Weights of a small transformer language model.
Size: 10 layers, 4.32M parameters.
Each number is 200 + 20 x the weight over its row's rms, rounded and kept within 0 to 999. Layers, rows and columns count from 0. The size before them is the row's rms in percent of the matrix's.

# layer 3 MLP down (transposed), 640x160, rms 0.159, rows 625-639, columns 0-159
112,200,185,231,189,158,214,192,174,220,189,227,202,201,214,196,186,202,137,203,191,191,210,177,239,233,213,229,163,177,186,228,206,216,194,181,191,234,209,188,159,185,166,181,210,208,166,217,220,195,182,193,218,220,181,211,199,144,185,213,177,234,222,230,191,197,166,217,205,222,201,192,215,199,192,198,237,214,197,228,228,208,215,190,192,211,228,195,203,190,173,185,174,200,196,205,237,201,197,181,176,227,177,198,188,252,205,222,197,178,209,216,194,227,211,207,171,179,194,179,186,197,179,193,176,173,179,182,197,180,226,197,216,215,209,211,211,213,197,201,205,223,175,213,199,186,198,208,203,221,185,191,177,215,184,255,198,195,230,212,201
030,206,196,228,197,246,217,170,185,186,204,206,202,205,199,207,200,217,217,190,202,232,192,246,198,201,189,182,232,189,176,202,185,240,219,188,185,204,173,183,192,228,199,210,223,175,204,192,227,159,194,181,200,233,214,198,186,234,192,207,197,165,195,212,216,219,211,208,190,202,172,230,156,202,177,208,185,210,187,226,222,203,163,224,145,198,188,211,200,200,192,250,187,203,195,197,240,202,199,189,239,195,211,186,202,168,204,185,150,232,186,227,222,205,227,182,186,187,219,213,213,174,215,198,201,219,186,176,211,195,166,227,214,166,206,166,167,182,196,208,215,207,228,176,211,208,199,191,188,193,192,217,180,190,207,178,217,161,206,197,183
116,234,200,181,196,181,198,219,200,195,195,212,222,186,202,188,228,221,179,194,206,201,190,210,154,221,176,181,178,188,201,195,178,215,209,183,276,198,203,192,201,204,194,168,221,211,192,226,225,201,178,181,219,161,185,164,223,207,211,169,219,230,228,197,193,199,235,212,229,172,206,169,188,205,196,180,204,246,210,241,189,205,213,213,191,231,206,175,225,206,202,203,193,211,205,200,201,198,184,214,185,181,200,235,185,234,194,184,211,192,183,207,205,213,141,228,189,215,200,204,192,178,212,208,213,203,182,167,192,231,183,219,182,178,195,191,185,234,206,172,192,198,213,213,175,205,198,235,196,167,199,187,238,187,226,174,183,210,195,181,163
084,224,189,171,185,188,183,205,195,177,229,222,209,202,170,179,229,184,213,196,172,229,177,201,202,200,193,175,171,149,209,191,197,210,224,236,158,199,239,197,215,181,209,189,182,219,211,173,191,161,199,162,215,198,209,209,169,217,234,200,194,216,267,202,180,197,210,206,190,203,182,238,202,187,200,194,216,175,198,227,171,176,199,207,188,219,188,234,218,200,213,190,196,190,229,201,218,205,192,196,168,229,181,208,213,216,224,196,196,143,190,189,206,228,198,194,169,233,188,236,191,179,192,209,192,188,173,201,246,209,202,183,229,222,185,214,221,212,208,203,184,193,195,216,220,178,194,190,197,232,220,199,190,212,208,209,175,213,218,219,175
097,159,206,214,179,228,235,210,186,195,181,186,208,206,178,191,213,205,213,226,194,202,184,220,148,191,215,224,180,191,237,170,176,226,193,211,194,213,222,224,229,215,218,201,202,216,244,202,182,205,202,199,157,245,226,204,179,194,195,179,207,208,228,198,219,201,208,191,200,216,189,183,177,174,204,168,174,198,178,221,177,192,242,216,190,213,168,179,217,213,212,211,214,199,196,240,175,207,215,194,198,172,175,194,173,203,217,170,208,228,208,209,195,201,199,191,244,204,188,194,172,202,200,203,211,187,223,209,194,221,205,186,212,184,205,224,215,154,227,209,162,235,199,166,232,185,194,205,202,199,215,169,182,183,202,181,198,222,164,173,168
079,197,216,201,193,211,221,204,203,178,227,194,197,193,231,168,191,197,190,209,234,219,187,214,180,225,201,186,176,192,208,194,199,255,227,199,205,178,181,197,202,196,201,237,194,214,227,203,185,203,186,233,188,198,169,177,208,171,169,219,217,158,208,198,224,207,203,193,220,203,216,206,163,188,209,187,184,182,187,177,228,170,180,230,221,196,215,239,185,176,220,214,190,198,183,192,196,177,204,239,187,192,153,215,214,231,211,182,181,219,213,217,205,203,213,192,192,192,221,233,203,186,170,222,194,199,188,191,192,220,230,212,185,172,170,198,238,176,185,202,214,233,210,161,223,223,215,208,199,154,177,191,225,152,191,189,190,167,196,232,213
034,187,228,228,167,197,225,221,189,185,196,213,221,205,195,204,229,204,202,232,221,208,205,223,176,254,192,203,169,220,191,190,202,201,220,181,210,205,207,193,187,183,202,210,195,197,195,185,229,212,223,183,187,175,243,204,184,199,197,198,218,199,205,236,189,168,208,217,204,183,192,174,179,149,167,196,232,229,219,185,196,213,190,174,233,196,200,175,215,198,177,266,149,189,176,206,222,177,210,193,206,192,224,201,183,190,201,189,221,214,151,202,209,186,193,174,208,194,243,200,191,225,215,193,188,198,182,154,193,189,179,219,212,175,218,204,184,225,210,223,187,196,190,185,221,242,204,196,183,219,205,192,208,183,179,188,212,160,191,222,187
114,221,199,214,214,206,209,213,214,183,186,190,198,192,217,226,220,216,199,193,186,180,226,186,156,174,211,212,211,180,178,186,186,207,164,231,209,204,182,208,207,196,134,209,186,120,200,228,197,209,199,235,172,195,204,180,212,196,211,193,181,207,163,217,195,198,223,207,212,189,190,210,186,209,187,222,222,187,198,223,218,216,197,208,164,205,183,179,187,231,186,156,202,203,209,205,195,216,208,214,230,189,227,180,230,219,183,213,205,190,217,218,195,204,191,206,186,198,186,144,215,212,195,197,169,222,189,207,190,205,205,211,201,213,225,162,192,187,217,226,220,240,215,186,189,197,203,207,206,185,220,270,210,200,219,197,188,188,160,195,180
065,213,224,173,213,193,196,215,194,199,194,205,193,191,195,203,187,177,204,194,199,211,163,189,210,177,189,215,208,228,187,203,193,248,218,200,172,184,212,230,187,195,193,197,218,191,189,207,180,192,213,193,183,201,190,194,189,206,219,211,181,201,175,234,216,211,218,191,156,207,196,242,169,198,198,201,182,207,208,174,176,171,191,205,210,226,222,260,163,134,190,238,173,227,235,195,217,199,210,201,209,171,209,220,192,205,248,249,189,181,204,176,201,218,177,170,204,207,180,225,222,202,191,222,199,231,219,212,212,194,157,224,206,186,211,202,190,202,194,187,217,212,168,202,235,180,200,164,187,197,188,162,229,203,185,211,178,214,182,197,217
126,221,207,204,218,213,188,183,219,215,219,175,198,206,185,171,214,167,204,185,219,219,197,200,215,183,210,217,206,214,174,199,195,204,216,186,147,214,197,182,217,190,197,187,187,212,174,192,209,202,214,201,190,191,204,211,230,163,221,210,207,204,178,195,192,226,214,199,217,160,227,205,189,204,207,187,212,164,200,189,214,204,221,200,204,188,204,175,206,216,206,193,208,166,205,216,202,179,202,180,181,180,213,173,224,249,210,185,235,164,201,230,207,197,201,173,191,222,151,207,195,195,223,210,193,219,233,220,189,175,152,164,248,229,205,229,195,277,227,193,179,200,180,209,201,207,217,172,175,193,219,175,200,183,194,186,229,182,198,162,198
035,196,203,232,173,221,217,215,197,200,199,186,211,208,217,199,191,178,203,216,202,220,179,233,180,241,188,186,220,225,235,183,186,190,186,203,202,193,177,203,206,187,189,187,210,198,200,195,205,185,197,210,196,197,191,203,186,178,168,194,172,201,222,221,179,191,222,211,209,179,202,191,173,176,211,200,223,215,228,204,219,251,171,228,215,180,176,218,217,201,209,185,181,199,239,208,219,183,200,186,211,168,234,203,204,196,232,226,189,232,180,174,234,194,198,201,232,197,218,198,203,186,191,215,216,242,192,215,213,174,194,196,206,216,173,209,173,183,187,182,171,197,201,215,196,179,160,207,196,92,183,183,193,240,193,185,199,205,210,191,207
105,224,190,189,214,209,177,224,201,223,188,207,195,207,228,226,207,182,191,210,217,181,198,201,179,178,192,165,197,179,192,193,224,203,222,194,221,184,195,227,176,187,165,199,196,191,218,240,201,189,179,190,219,183,180,193,240,221,233,180,211,199,216,252,189,230,215,200,188,196,215,195,193,178,170,176,232,181,174,189,192,214,220,201,201,217,185,157,155,216,209,215,229,194,161,199,195,187,170,176,225,209,227,187,170,192,173,221,168,219,200,201,172,203,177,201,220,206,190,196,203,216,206,191,234,155,161,195,170,198,191,180,203,226,232,186,186,205,206,204,238,191,213,239,202,197,193,228,172,218,217,175,238,206,195,209,239,201,193,207,217
038,226,193,213,193,194,222,224,191,191,175,184,198,164,205,184,193,205,225,179,197,215,149,195,207,200,152,198,162,231,175,205,188,195,237,199,204,156,189,211,226,173,183,172,215,214,212,163,177,211,223,232,189,235,258,198,198,202,203,213,219,188,198,187,188,194,197,200,209,190,171,234,186,169,170,187,232,205,227,194,177,222,211,203,196,205,183,230,207,201,227,208,202,191,219,235,192,201,193,236,203,152,176,220,197,206,194,187,215,243,173,169,214,188,188,191,214,190,195,195,205,214,187,208,234,207,192,218,220,172,221,166,209,192,223,193,202,196,186,217,214,203,220,198,192,155,203,197,180,167,192,219,196,212,213,228,211,195,214,178,219
074,210,205,191,192,218,146,203,229,169,186,212,216,200,189,205,198,181,206,173,212,172,190,218,189,221,164,190,213,203,154,191,223,188,192,204,248,232,173,160,206,209,200,185,180,196,194,205,186,226,176,185,212,199,182,193,211,216,168,224,231,193,200,217,182,196,205,188,199,212,240,183,172,200,189,230,208,191,195,202,228,204,196,222,239,223,234,181,197,215,181,182,208,231,192,201,171,198,224,202,184,211,189,216,213,161,229,200,203,200,167,203,200,195,164,191,216,195,190,173,204,217,252,186,154,209,197,173,192,205,212,202,178,227,226,205,175,219,198,199,167,194,160,182,204,205,206,204,223,225,198,214,211,213,251,190,192,200,204,232,174
120,226,201,216,185,214,214,218,212,200,189,202,200,189,208,228,228,188,208,202,220,175,182,200,197,195,223,166,183,180,210,182,173,192,222,234,260,207,210,211,176,169,163,180,215,197,202,208,218,182,212,172,205,195,182,220,224,192,207,195,209,194,194,205,202,223,174,178,179,208,195,201,213,177,214,253,181,179,240,199,202,191,208,176,199,196,191,194,160,200,196,206,234,194,176,201,237,173,206,187,189,189,259,174,208,208,177,206,196,212,192,172,184,236,195,208,171,201,223,153,219,182,184,243,208,247,149,212,203,196,198,208,179,230,255,185,218,214,190,214,190,214,190,193,208,199,183,207,208,172,199,186,203,188,210,192,213,174,195,188,196
# layer 3 MLP up, 640x160, rms 0.148, rows 626-639, columns 0-159
032,205,192,220,196,242,187,171,198,174,189,177,187,216,169,216,197,195,212,179,214,236,210,229,179,193,192,173,223,195,176,198,184,237,210,217,187,179,172,169,184,231,213,214,225,178,198,193,223,162,187,174,230,204,216,209,213,210,209,208,198,164,192,186,211,220,212,201,165,183,167,195,175,199,181,211,185,197,206,228,210,191,188,212,141,180,208,218,171,202,182,246,200,189,166,181,220,177,204,222,235,204,196,184,204,176,202,192,178,224,201,212,226,214,209,159,189,188,227,195,217,197,202,192,217,237,186,156,194,207,182,230,184,184,202,179,190,210,207,170,197,214,218,203,201,231,193,208,191,174,197,216,167,190,229,165,229,183,207,178,183
102,193,179,229,219,172,216,193,212,187,160,172,212,188,181,197,181,203,168,195,202,197,224,183,225,227,172,197,221,231,200,186,159,163,191,200,235,207,213,222,176,216,222,188,183,219,165,222,137,214,212,196,200,166,245,225,205,198,216,206,187,201,212,187,206,223,225,226,211,190,177,228,194,192,185,203,202,221,193,223,209,219,224,199,228,218,174,198,216,201,220,210,197,190,223,188,209,194,200,216,207,213,208,210,197,204,195,215,225,207,230,203,203,190,133,201,233,208,216,205,225,195,186,212,172,178,206,210,193,221,200,218,220,217,206,200,182,195,199,182,187,247,215,219,163,196,213,220,196,203,228,172,205,212,173,188,186,225,197,142,211
076,209,211,187,191,216,212,206,206,159,189,188,180,199,229,196,235,186,195,218,179,205,196,222,174,188,192,194,192,204,228,169,166,183,234,201,199,205,176,188,179,191,220,173,220,199,223,164,181,169,209,186,206,222,191,200,195,170,200,198,215,191,225,207,201,223,200,172,214,246,213,232,174,184,208,145,242,191,155,187,206,219,150,231,182,217,192,196,200,197,221,227,180,209,205,189,206,224,172,190,176,198,180,208,216,185,183,187,206,205,205,219,228,189,197,176,164,202,187,220,199,197,202,207,216,177,217,184,190,217,220,210,218,190,154,197,218,166,214,199,187,182,185,226,213,219,208,222,179,220,188,159,237,215,196,217,167,201,194,242,199
096,247,218,209,182,187,216,199,241,204,180,210,213,204,182,170,218,216,202,220,212,189,209,216,174,207,179,214,188,191,194,146,193,216,191,192,258,221,199,180,212,206,208,212,173,231,237,188,214,202,200,208,201,247,195,200,172,182,198,227,218,192,210,203,214,187,170,199,218,204,221,185,148,184,180,190,218,184,213,217,211,235,186,200,233,191,198,196,191,208,182,215,180,196,196,176,192,169,206,205,198,145,189,199,183,179,186,216,184,186,183,201,210,168,222,219,199,244,198,151,186,175,223,194,212,176,205,223,201,201,158,199,213,209,172,195,230,189,177,232,212,170,233,191,179,190,208,222,197,228,214,196,199,205,210,201,187,173,197,226,193
070,184,231,197,213,218,186,197,154,181,185,185,172,176,221,203,200,192,203,219,182,223,168,198,180,196,181,199,193,199,206,193,194,194,192,196,211,172,221,173,205,181,165,216,189,195,222,186,200,210,193,220,228,208,208,234,201,192,196,188,200,176,227,175,209,233,201,211,208,198,229,221,206,190,208,206,195,187,176,189,235,218,191,169,196,186,233,244,224,199,214,192,229,202,225,196,192,224,232,173,226,162,139,236,211,206,190,214,165,213,192,180,214,224,215,181,173,237,158,212,187,210,188,214,205,220,184,204,224,197,244,211,200,209,226,195,216,206,191,178,218,226,239,198,175,166,205,196,210,188,197,220,227,170,179,170,195,183,169,183,215
037,194,232,210,163,203,204,213,195,197,182,196,200,196,177,237,208,194,192,221,196,201,213,206,171,243,198,180,163,213,189,201,207,195,228,168,173,189,190,180,188,202,201,206,183,187,218,197,216,195,205,189,195,153,248,212,167,202,182,202,213,202,188,201,201,169,211,225,183,198,201,168,174,154,164,184,210,217,205,208,191,190,186,165,225,200,197,160,202,193,186,253,157,192,176,221,214,176,198,188,216,187,229,194,212,192,204,186,198,202,151,190,186,195,187,161,208,192,230,200,185,223,208,176,165,180,191,167,201,192,170,212,197,175,207,209,188,212,200,219,185,194,192,187,204,255,206,199,180,183,215,176,193,181,160,177,223,182,182,228,184
099,164,216,198,179,176,194,182,204,182,182,179,213,223,200,196,204,169,182,219,206,175,196,252,204,205,200,152,218,226,196,148,168,211,203,179,221,185,214,190,178,209,209,215,196,222,190,184,167,175,180,229,210,203,237,166,186,234,242,194,169,197,159,203,177,214,181,212,203,217,197,212,203,234,206,221,229,184,192,209,207,236,192,179,219,211,182,225,198,230,238,221,203,241,189,201,188,189,174,207,213,181,224,204,186,195,200,188,213,215,192,215,191,186,193,217,209,198,227,213,213,208,208,162,205,211,225,224,186,199,208,196,211,235,191,206,193,162,206,213,177,229,211,237,176,201,216,212,204,201,196,198,179,168,220,216,206,195,218,247,200
066,195,197,210,216,199,192,192,168,149,187,217,182,200,213,208,208,172,195,192,185,234,144,205,195,183,188,196,189,207,204,214,178,226,242,198,221,189,156,189,198,196,221,220,180,198,196,223,134,206,199,176,165,200,215,204,167,229,199,182,207,213,168,204,223,240,220,177,208,209,198,220,184,194,243,203,174,236,215,218,174,211,230,157,186,216,200,212,211,200,237,232,198,218,196,204,206,194,192,204,205,176,191,224,236,170,193,184,171,186,190,203,216,189,185,196,189,208,191,190,208,154,158,217,176,205,184,211,220,199,177,184,197,186,214,222,210,214,190,184,190,188,216,213,195,183,188,216,206,165,195,220,205,232,178,184,216,182,201,180,200
120,193,206,240,203,189,197,180,181,193,198,227,188,182,192,199,184,203,199,192,211,214,235,198,180,177,182,218,213,209,192,173,195,193,200,215,207,210,244,183,191,218,194,208,203,228,212,191,190,191,183,223,203,184,224,184,169,227,198,217,205,176,215,205,179,206,206,186,162,206,167,209,197,190,200,215,204,186,216,193,202,219,175,186,175,188,205,167,205,199,204,208,224,216,224,248,206,134,178,220,235,190,207,199,170,218,222,208,238,198,222,180,214,196,241,212,214,206,215,196,206,189,210,195,194,176,207,191,212,226,188,226,180,188,152,214,236,180,232,220,222,220,239,233,196,236,199,239,171,182,212,195,228,185,188,157,188,156,178,200,207
035,180,189,233,171,208,224,195,206,222,196,182,198,206,197,189,172,169,168,227,193,194,163,213,161,206,198,173,237,194,228,185,175,173,203,174,190,181,192,204,205,183,211,162,210,204,175,178,196,174,185,199,189,179,193,188,177,157,180,191,182,193,204,197,179,187,207,178,199,194,190,192,200,191,196,198,209,209,207,197,208,248,178,225,214,174,168,194,211,194,199,191,182,191,224,202,204,220,190,171,205,159,229,197,198,201,220,217,179,183,197,175,235,214,197,183,221,201,178,193,207,195,192,216,209,230,195,209,215,183,221,220,195,207,174,208,177,198,168,187,158,185,214,197,191,173,178,192,195,108,186,200,194,240,187,172,190,228,176,175,208
107,199,196,238,171,205,239,186,220,161,233,204,177,188,191,196,213,199,215,179,230,221,209,202,175,211,196,193,212,233,192,190,193,229,204,202,204,200,195,194,189,167,250,170,176,198,187,186,170,215,223,212,162,171,200,171,169,200,165,208,184,200,218,189,214,162,197,165,170,176,171,200,235,194,201,200,191,225,210,171,227,198,195,192,184,191,195,217,175,187,208,200,201,189,189,193,218,170,199,211,192,204,213,210,184,181,186,201,231,210,200,223,177,180,220,179,191,191,207,179,215,225,194,211,187,233,207,187,223,180,211,214,173,207,216,192,216,198,195,216,212,182,185,192,215,160,186,241,190,219,201,210,171,178,202,253,148,203,241,182,169
042,203,181,193,195,184,199,196,180,197,163,199,189,171,191,181,186,208,202,176,176,195,142,187,187,186,157,171,170,230,187,199,192,182,215,182,204,168,181,201,202,171,176,166,214,204,191,161,177,196,205,213,179,215,242,193,203,191,200,195,209,179,177,169,183,193,171,161,209,184,156,210,191,171,163,175,197,192,205,190,166,214,201,188,186,202,177,207,185,178,204,203,210,175,206,225,189,215,193,225,189,152,185,210,197,192,166,178,200,211,193,157,191,171,184,180,194,204,171,181,177,209,162,199,213,185,205,216,215,181,229,153,175,164,219,205,215,184,178,208,203,205,215,196,207,161,201,174,192,185,196,203,217,194,196,211,184,175,196,169,209
083,170,196,183,171,230,214,184,192,224,228,178,204,213,230,195,188,226,196,202,175,192,197,206,188,196,209,200,177,193,190,178,173,191,202,178,177,150,191,221,202,216,173,229,214,185,193,186,208,182,232,197,176,218,194,185,199,141,192,161,173,239,214,202,224,176,198,190,196,150,158,217,195,165,198,186,205,186,200,205,198,193,204,182,157,181,203,211,188,174,229,203,194,163,214,203,249,199,205,179,220,204,199,218,185,230,183,215,210,185,218,176,182,196,206,235,207,187,190,208,202,179,182,206,222,202,211,206,194,199,182,180,231,181,196,178,228,192,185,211,190,177,198,202,192,186,190,196,174,153,204,179,182,186,148,225,176,203,169,206,214
114,187,205,195,177,172,183,193,204,219,180,190,197,220,209,204,178,210,166,211,233,224,213,212,174,218,167,208,233,211,185,235,164,171,206,160,218,174,207,238,202,205,201,217,234,216,180,220,187,204,203,232,184,198,240,223,201,194,206,186,192,201,210,234,200,186,185,194,210,205,220,168,214,233,204,181,237,199,188,207,198,213,174,183,228,192,226,203,194,188,204,186,195,264,236,193,189,192,183,199,174,201,204,206,181,197,166,221,194,214,191,198,208,209,229,196,224,185,218,184,181,246,183,211,231,194,212,200,192,196,238,189,247,215,217,251,161,197,174,192,182,217,208,175,219,181,193,221,203,208,183,182,189,203,201,207,190,197,176,198,165